From a checkpoint of a small transformer trained on Wikipedia: 151M tokens.
Each number is 500 + 25 x the weight over its row's rms, rounded and kept within 0 to 999. Layers, rows and columns count from 0. Numbers have three digits each. The size before them is the row's rms in percent of the matrix's.

# layer 7 MLP up, 1024x256, rms 0.2, rows 282-307, columns 0-127
104:515517472490479510457511521526542534443552534495504508496457494506484437499485442530512483489511485502493480457529507513480487463513514474506465531492488462502530511524538502503509488524447530507453460495512516498522470484526492480517519451445496493487515463461490475506444519462477507506529462495484497481470521529487513489495509485518509497537479527531498488485493527507478511496518
091:497484474493524492513467496483475520476468511509533536546474489482492452491499525505506532520461519498470519481465557580451497541494523495501489558498550499512515528513534487491503511488457507521480512523522500462467493484501497508502570527500522498474492466517512485484450549527495475487507510508517475506502513416471534501476532503498465565457519478513463479521473457502494541489504
101:508472495469504481494537502506459530477508520496477528449503505478503496548504464551486499470505497477474506496485487490494534463499515486473540495519534472493553499503483457486486479466473541487467523507492503517467529430489509473558513494519493492507473509499524468536455485512470577464494503534508464465456512473541518497476464491478485482508479489555485467406481464494483503479529
095:475520484504510494479553475523466525486542504517488450505547541491547516476518494505496495504523503527503515491483521478519505492478500504505485517462523565498459519517503544550483534522509516531551492499554483497469515527524475466494489509511498505511548508497472531555523511541499511510466506469497496489493439513518517503450541530539557536461523467502518471497489500500494501471487
091:495496483496501478474519575505530525501515496550481520468469530498555496484492500506486532451499494486475459466534499483498480563505512552511514504526514515485510461498479522552528520484490461475502476477466529500518466491517537502511519532502546528517530508474513489505510467487506552485481452508545546501522466519475527498512518496486532459544521473472533526490517532520452483524515
108:460495499536497516493540506510516519548481465500504494495460464499497518565487519523552508488499550495506543509502525496528525490542528511497488506496515518490485502449503509479469486496531509480482509475533493529519495523477527497471488548489485517491508494470500485526546510556452520549520477445513493542497541511496488474474493541517526474498507507506466502487461520504510486499490
091:520499513479496482471491474486523525495482507470464506542481497474534529448523526490557523509494530528507486492524513463497569548529501538494531473529514503534492504507552461568474544461529506482499490498486500526514445501469501496507502480514515491465530501510488509504501500467497511514496485505466506538511491493516447508492475467503500506529531474536489492476519512505484529454526
092:514492477515472472479541525476450499521514483519505527503505524546507482506488522451469473501504503502521526490501529525457502498525487502494539510497520538487500466509512506551469485471501487490467486505468513505478475483480489510466489506466482496500486506523513467497488506497500474488464499530528480505481501472471503512457466458498498510509516523453491486469461481493488501482519
093:472483492477488525503521484504485459500500453509514474517470488435502500537497465498498489496498521516528475512535503492485473517466473470506461540541538477443495500470477510469494558481514466458522500537512511484499551488492512554531538541518469474532531500488509486514474514535483491447506465494466483513493555490514524480548504481492439483496495483517482488495529476521532465486529
119:483443475516486512527499501493487510484454504508478504462560481478489474499511515478517532518513464530498558482492549480493495484507520531546519468493482481490492516504505518470511485518469531503500507463490501529499517516452563525491531529525522476503510512538534533497506446482495514487470485491472552512536532503453482513510522535510537467508506492468519505524504503473508510500473
107:462495514510497511436501471510504501517505518515547444478526538512492532520497504540483497504431529475513489499511489528441529476498515466474519515465503493462477492497519502498480519508479501519504513506463505494499478501500511508497519514428516429495491497504506549487474472477537523479474512538502511499544449540515462484484479490543538558494485494476479507464497510569467450535490
096:482512507507468454540476519442522542479480520514507497512479497516489484461514507488506498501495506442483471501497481499537525530474466519480533551477479488503471498512498510512519497529497492494503511497462532486533485501536480434500500498519571457525468490497488504470515500473543471528484450516525518506477488470498512498504491498510551504493522471500529538533508501525493533463456
093:529502485487515556553465501504473509527500493491478475514501473526496480516500503494513490514539500557503498472538508480494491511530512516500506505522502484473488545524404499492510490464477532508520523515489498498498454540467511516488470494495481529486496499551513482492551514461505490516509509467509463512498554479519496499500500474526538445553490501521574475517507494458519490537460
096:490458546470493516496526510481444525454510499538541530501517490525517468506499521532533481499495528515508484427491500495515508463506446532513503501507526530511506546513483494504499511482485536506482498502491468501548517515508472526484484530462491445504537484478538477546488493509548530489505465532535519460491499460502532523515529502495489422500498495479488511554514442483541496475497
113:488511445554501523493519484500518498483520495461454546474479554492505492466522465501483477493484476482486470519539437528523490505519521505490515524521522530493491487507497519562483509518540483500495495512511533497515530519548510511522472485507476544469545495500509550459545504494509554542518526475514458489545557472482488488518525503469462502495487534542505468511507510490493509502464
096:523515475478457509533521523495489488473483478486509528501469475484539493532484504493502509533445501545530553489504505473491499471483478500493481522484508494493518502507522541523517430496530501453492536527517447510494541521504475503478497517486491525504491541546460522492471522543527488488522509547511539518529511453497461459511500520484515474499486506491500432474525511507477479528479
097:468472511481532517524486492502540528484526472531517529493459497521521511512474460464458488517484481455481536510517484510464479474543460472497529502461449499493473491513503475507434499537509514476510468501510497527539517450470549486483504498467487479521490468473444480560493473484514536477484506496536485500511476488447514519459495552514499521494516465483531511489482491503519498494509
098:499520484527531545494469517468485535500503480509511516493499524491480457521542462482495536474524537507469504531474456564500557518479489500514513485486484500475442505501465502505495488477486485489485503498500507463496528518515469530470480462523509540504510540487525500515496515480507523500531500465546476529528505501538520477534498532496470470495525506498486506496538497479464503512524
105:458496485483481425494505510532454491509516481540507491469494521478502449471481504464454491488490472517499531492528541538477485509522545481475449487451507486518492479496498530505516509511511525490541461497488466515484492508535514495480490455487486515452523473484491498500499522523450453493499514519523477482532465484508489515526527500458468545470487484492461480512463481497489508469503
095:509486479490530486475503492520491514475458488495482533445529500505482512481519496511543502483509492527514545472510475508494525529472498458481488523548474460534516497497479451492495492496510531526516496466555468498490557518515465517485495484482481489507497482440519525521485475493501556443508481460496497506490502504519487474487512490513517537515471502463478542520505443438513485519489
098:496524481522453497496537537492509491502512507512556508507462476465507504473516470510506482488485522501488522491478528481477453461490512467509481489522483471521488515534506499514473509489497518465492507507504515501516488502448527499478542510479467463566487436511504497502479521447550461501497544480504509526508491469511494466529490482485493560505506472496525493517458499495501485497526
089:502522498508518499506520496517495477520488452535494505481494512535496469479532480496471489514477519517540499485481482486467525549493484471516461463483511480521468541481478484487486538499489517517508465495503529465508490508453482483450505513512485525529523467481485511504496571538479490540505507487467449536471483505481531543485496488495444522485445487539492541525537521521533471461485
091:509469507481507519498525491497505474507506490496480490493504457497517457509495527476461499499488452500523449558566508488512506493525508463514507480492543464474485506511466511516490513518462501478535509529485471522520480457465523485476482486522534513504457528536470513487541459464480493476492514515515511505499490496523497448520537445510513531541475495481532510501503463578478475524510
102:500492491532526490465492550487517534507493512487510491516503471495505487495497524501482511496525502504553476531489472525475509534509466491480505517441513485440497517486468480505475462516479494494478504487533526484493533520450577503497503523512497441501519489540469489479480524496508533494497460475477543458504493496492475491520513459476538509499434524474524528500479467508498471506494
102:505489525498496501521499521479496484471506534533517466500482461499499483523498526489516512538517513520537503557483488517540543526475487462470533501471510524529484539489506509534519492455552472486572479526500510491517521490523507492479496505465481519472532526516537511511484509497481523493492494494502512485460480501491531514484487553503472490512522497513496542455486487519465497496484
101:514495536491505462510477463514502498498499533489511509535500458499527531498515527438513496502495501464452559495484497506518556484447481459513474530497533482524479493527497468528525530479513496475526483517521525494499509454493507474534474535533498501556513508488445495474488479508462516482490481537475512519542535469522489517467501506519514573475507481526528478483516498535511478501485
# layer 7 MLP down (transposed), 1024x256, rms 0.0961, rows 282-306, columns 0-127
105:471488483519513533514488483502549485494542483485488478515509481504504485518461448490471504473522522517495475472494498538471512510525485504460517460532510522471515474503517538488536471460522512503491541531422531536521501457487475503487506494504471465484500492463481504526503516510512520526504482497549478490516529520505480472521501496513487501481505502473482439459495497478516530489450
101:473538510548439515533445481488509529525473493547517452487468461510500509488457505524464496499507505464515514489509480512463480510503467471498463546511513507499496529493447494496507494522523515491499500504480521530512479534511516530489477518465480553488486521533485507487483478523523448503463489487480512489515474537474452503531515493518485568481474469529525524534487497483486528471484
104:507557487512488502486488517497506518490560528507515469462527481526515478509556516517490518480539512513509532525499499533510499486523442484460486518499520494510477534484486481486477506523467473457489543528506461504498504476527455482502522498469508452523509509471514495540517506531442507513498487459510486464497525512530526518519531527525512494515520516510513534486481524484492492512471
105:429461533515479532533520506493485473510461485500490524546536509455536505510477529518501528470524481516494534471541519517488497529519483510512519503441523513490471499517485478525497509493514490521478495483500493485479502484470489492473493520476473480475469486496503463517494533509507469500446497495515491457494503533490478496498514467469494526521497471510493506527475513538543472511492
088:499522493529514481478518508513496485504514511494502447513499457489471521520487490543493520461470464523536525512481517484520530485486485553506517525495473489518477579489473541502493484484499532472464498488505528536528473541468497461526514506494477507500523507498467479510482490437489519484528518476523513520498509487494539519495483509497492530473481477456550521518515457464521505495507
096:467508506477440531480438458498523478494530501479498558499524529537448539509503504483490473503501496476465437459470473478499537482468498541493536527524522507516504503494499546501533489509488515504506503529468487535504504488499509495512497501521533459487476550498475490495473528494517503511535539491471522553539480531499497474500527518463533538541502508511492504458492531488497501523494
089:508479532505473517510495460504494448509516520474500556511496527525506519509483547469506542516530494527499481470491489470490482497531460488482462465496487500509513530489490478512483530480522475498480540522530502469471516500488487491492536553506504488506528532459495514523507540482517528490488528452471480527497495454474513503528476472478481499512511507469510479465550493504509515475498
088:490486522523510502528514471454511505523506486509494549564480509497491512511507571524497494517557488502501495515517468503505484506483552540469454480487513510501509479478501545484529466499554485473519492492473517500466509520480506491485496493516552505481490492508492509498519506497499514489489525540496478484474494521503529509512512524500510519499471483539513470475460482485496514487504
096:504538528493444490499491494536508547523516465509526508529523487488514494520532467501468531471501516545511504520540548556532498510484516486500454484518487461515479520529513491499503530508485501487484508491495522496507554470530515504463474523471511470493489515481544473473518469514474467466507448475492532519533507525475505532546492515516539507487504496491453505498514481499532529519514
096:527438507472532489489498515473487505478485450509503495461505513515509481539455476517513495507503486505456479502484523489518503482518525463553505489556505535514490490456496520468507527505483510528534532463523481532464526474505466464510491526487506484525485506544553503496535493516511538524480508481525486533481520546459473516511501515503484440491520524542544538513479479509460514492491
092:516493474491518490527547473508527487458520522505540511489506474511532494496493511479427518496515504497493477497499502442521474520474498528518517500524470526491530520489539541493525523490525510457487462480494489490521505512501505498512518517553505516558511499472486472523465509546510519484524466527471525507491517499459523492496456510462492523507540492512497486521451499523526493536478
093:483499463523514487513495511512530503492474575497495523498508470527501510491491499526497527493527517496422490513524489512476461540515467514500502516492504524506450506486486506535516487554526544422513474501527487504496507506504506520530559478514516535464481511525510554500505498479550472521438493485530519484463491464492494482543495518507496499487477489500509502500527496464491503481519
094:473489476532518478530456503501513523496495488526499515530501551473477454531488494468528532477521473476540476461510522484478525517514469466493501479517509504425515528563466514502490495462501501475530486512481551518504497542514523545537490470502482491534489486500530527509479513481519523552491484489536468467558511511501482525502470471491454494528485515505498482495515552488474537497483
115:507474516504557540483498474465485515512491469525552551512454535522576478489485510486502491515457491487507471498489486476521525494520497423554481492490510526507491504481489478508481509485502505486495450486497493463498517483521446505505525519519493501508509487564511482510513508508526514493454463526496486477523504497502517496533496517496498507533476493497467499506536510492504546490489
093:515524515484481484505499523489513477478518546482487518458474487485502537468531485560488473510502459457483493516478489504483518518484534501528547527464517510510454477505458484477493484513531499527510503458531544479489494477536482474501541498528442482467437538456545516534498526521497491497477488503503493479480520524530496485501468519504507547506500533543509469546513509520484450533530
100:532467494501484527510496539551490547473504522492494490493517523477490509509502528476472530555494512520520496518453533502489506467500490493506511467516478503508541527479502510485476477523458521470493463496538488509537521484488527508499488504520466503486445508516500481517499525515525565532530499482482509484532510485453472531476483522526493456478522471499485487486449495521486492421467
113:506536536528532488497504524526436506504509476524478496514531516522512501480515526539522487537480501500524485537456487523525498534452472509508496486502499482485459554490543495514458481503467516505476531524539497494545475495486429487499464498460489511480493486495526474487462484509477486474488495463475488489501523512511562512538488498518458509536491463485464477529485480510515532497487
107:507489521489502524486498504513511518476487513509479517544543510520536544437508481492509500479482494452474528536502461508509522519528502469504508486480498494523447492513529473535524496487494457485495500497519469533513570504480509543523498534475474467503491499516498526512536487517519533534447503435522520481487519488476487447515517515520490460492429489489506491516501489477484473511490
093:457496502480498516509451498448487535484484526498525507513488489509489509485473515476500500500504460497481462519479557463513495523497502502538518545448502513470467477524527492517499488489455534503450528491509466530508470536523494502471483470459522511438520507483484456519446522513518509501515462495482497529515520507501477518538494528497473523481501530544492461500487497481526518535490
094:523500529478545495552440504495493488481491478503493504493519530520489476510486489492503487531533505481537472516545500502516565507491507485502502515501472473487487478530516509506487432509488508516483514494496519512478481508492479553501482515508487450484509462475495497479482532494496528469506515499521474522517511465477503440518529498478530517522509471496523514524529468482524519477520
114:490523488474477484504467499470521452490477503484477499530530528526468538499552488475499493516506524525508466498503504496532507479525448501466448516504541524515478464459471465494517523484466506478457502492520542490486468463483486498492534500540563510470516522491482468516535512515489484523479502487526500538499461488484527530504479477497462501490498504480509462473469509501520504504515
107:499473494525516522476561516444519495489511487524516461472514520480489532469499509500509522480543468545481483483498534487467501523496506476519483504485533486500533517506516532482513523521513464487522514470490485490529474482508564486481540499468463505534499483501520538473535533505492474524514526474495478474486488500480435525506473482497505535497501486541502495509538495526469477519537
101:477437527520507518528497498492481505501505534490486548496468521499526494506463510512484517507541499497520507506517516472490492503541496501488492492510507521491505496478522508495529515493453535457494520462505527490519517493510503523540495455465493528515505495471495471463487516508498520501545523503506507524446475478523506511469531482526494527503499466486481500512494555473512504521498
084:547529495500469461510514488480515523503481517504494485499525488555491503481442496464484489498466514479524491492484499556517502510496532517442469519544540511501495494491492536502513536522499495494496499486492511548537500523539489493527494514492548517525492486476498507502478502498532543521524494565503510489495484481530436500511450553522505529536501484524489467486518534459471436530474
093:513534531460482515504490476497450515506505478491497474484523521518505491499486475508478551534507489519500478527507510500515488514533506514509487515468509513502489504551495500484538487522572531471494483478524474495556522509519489469489480506528541468516487498505537532534517480509479481473492536500523510467506496479466520477483493499503491472525535488486492516524481509488515519454541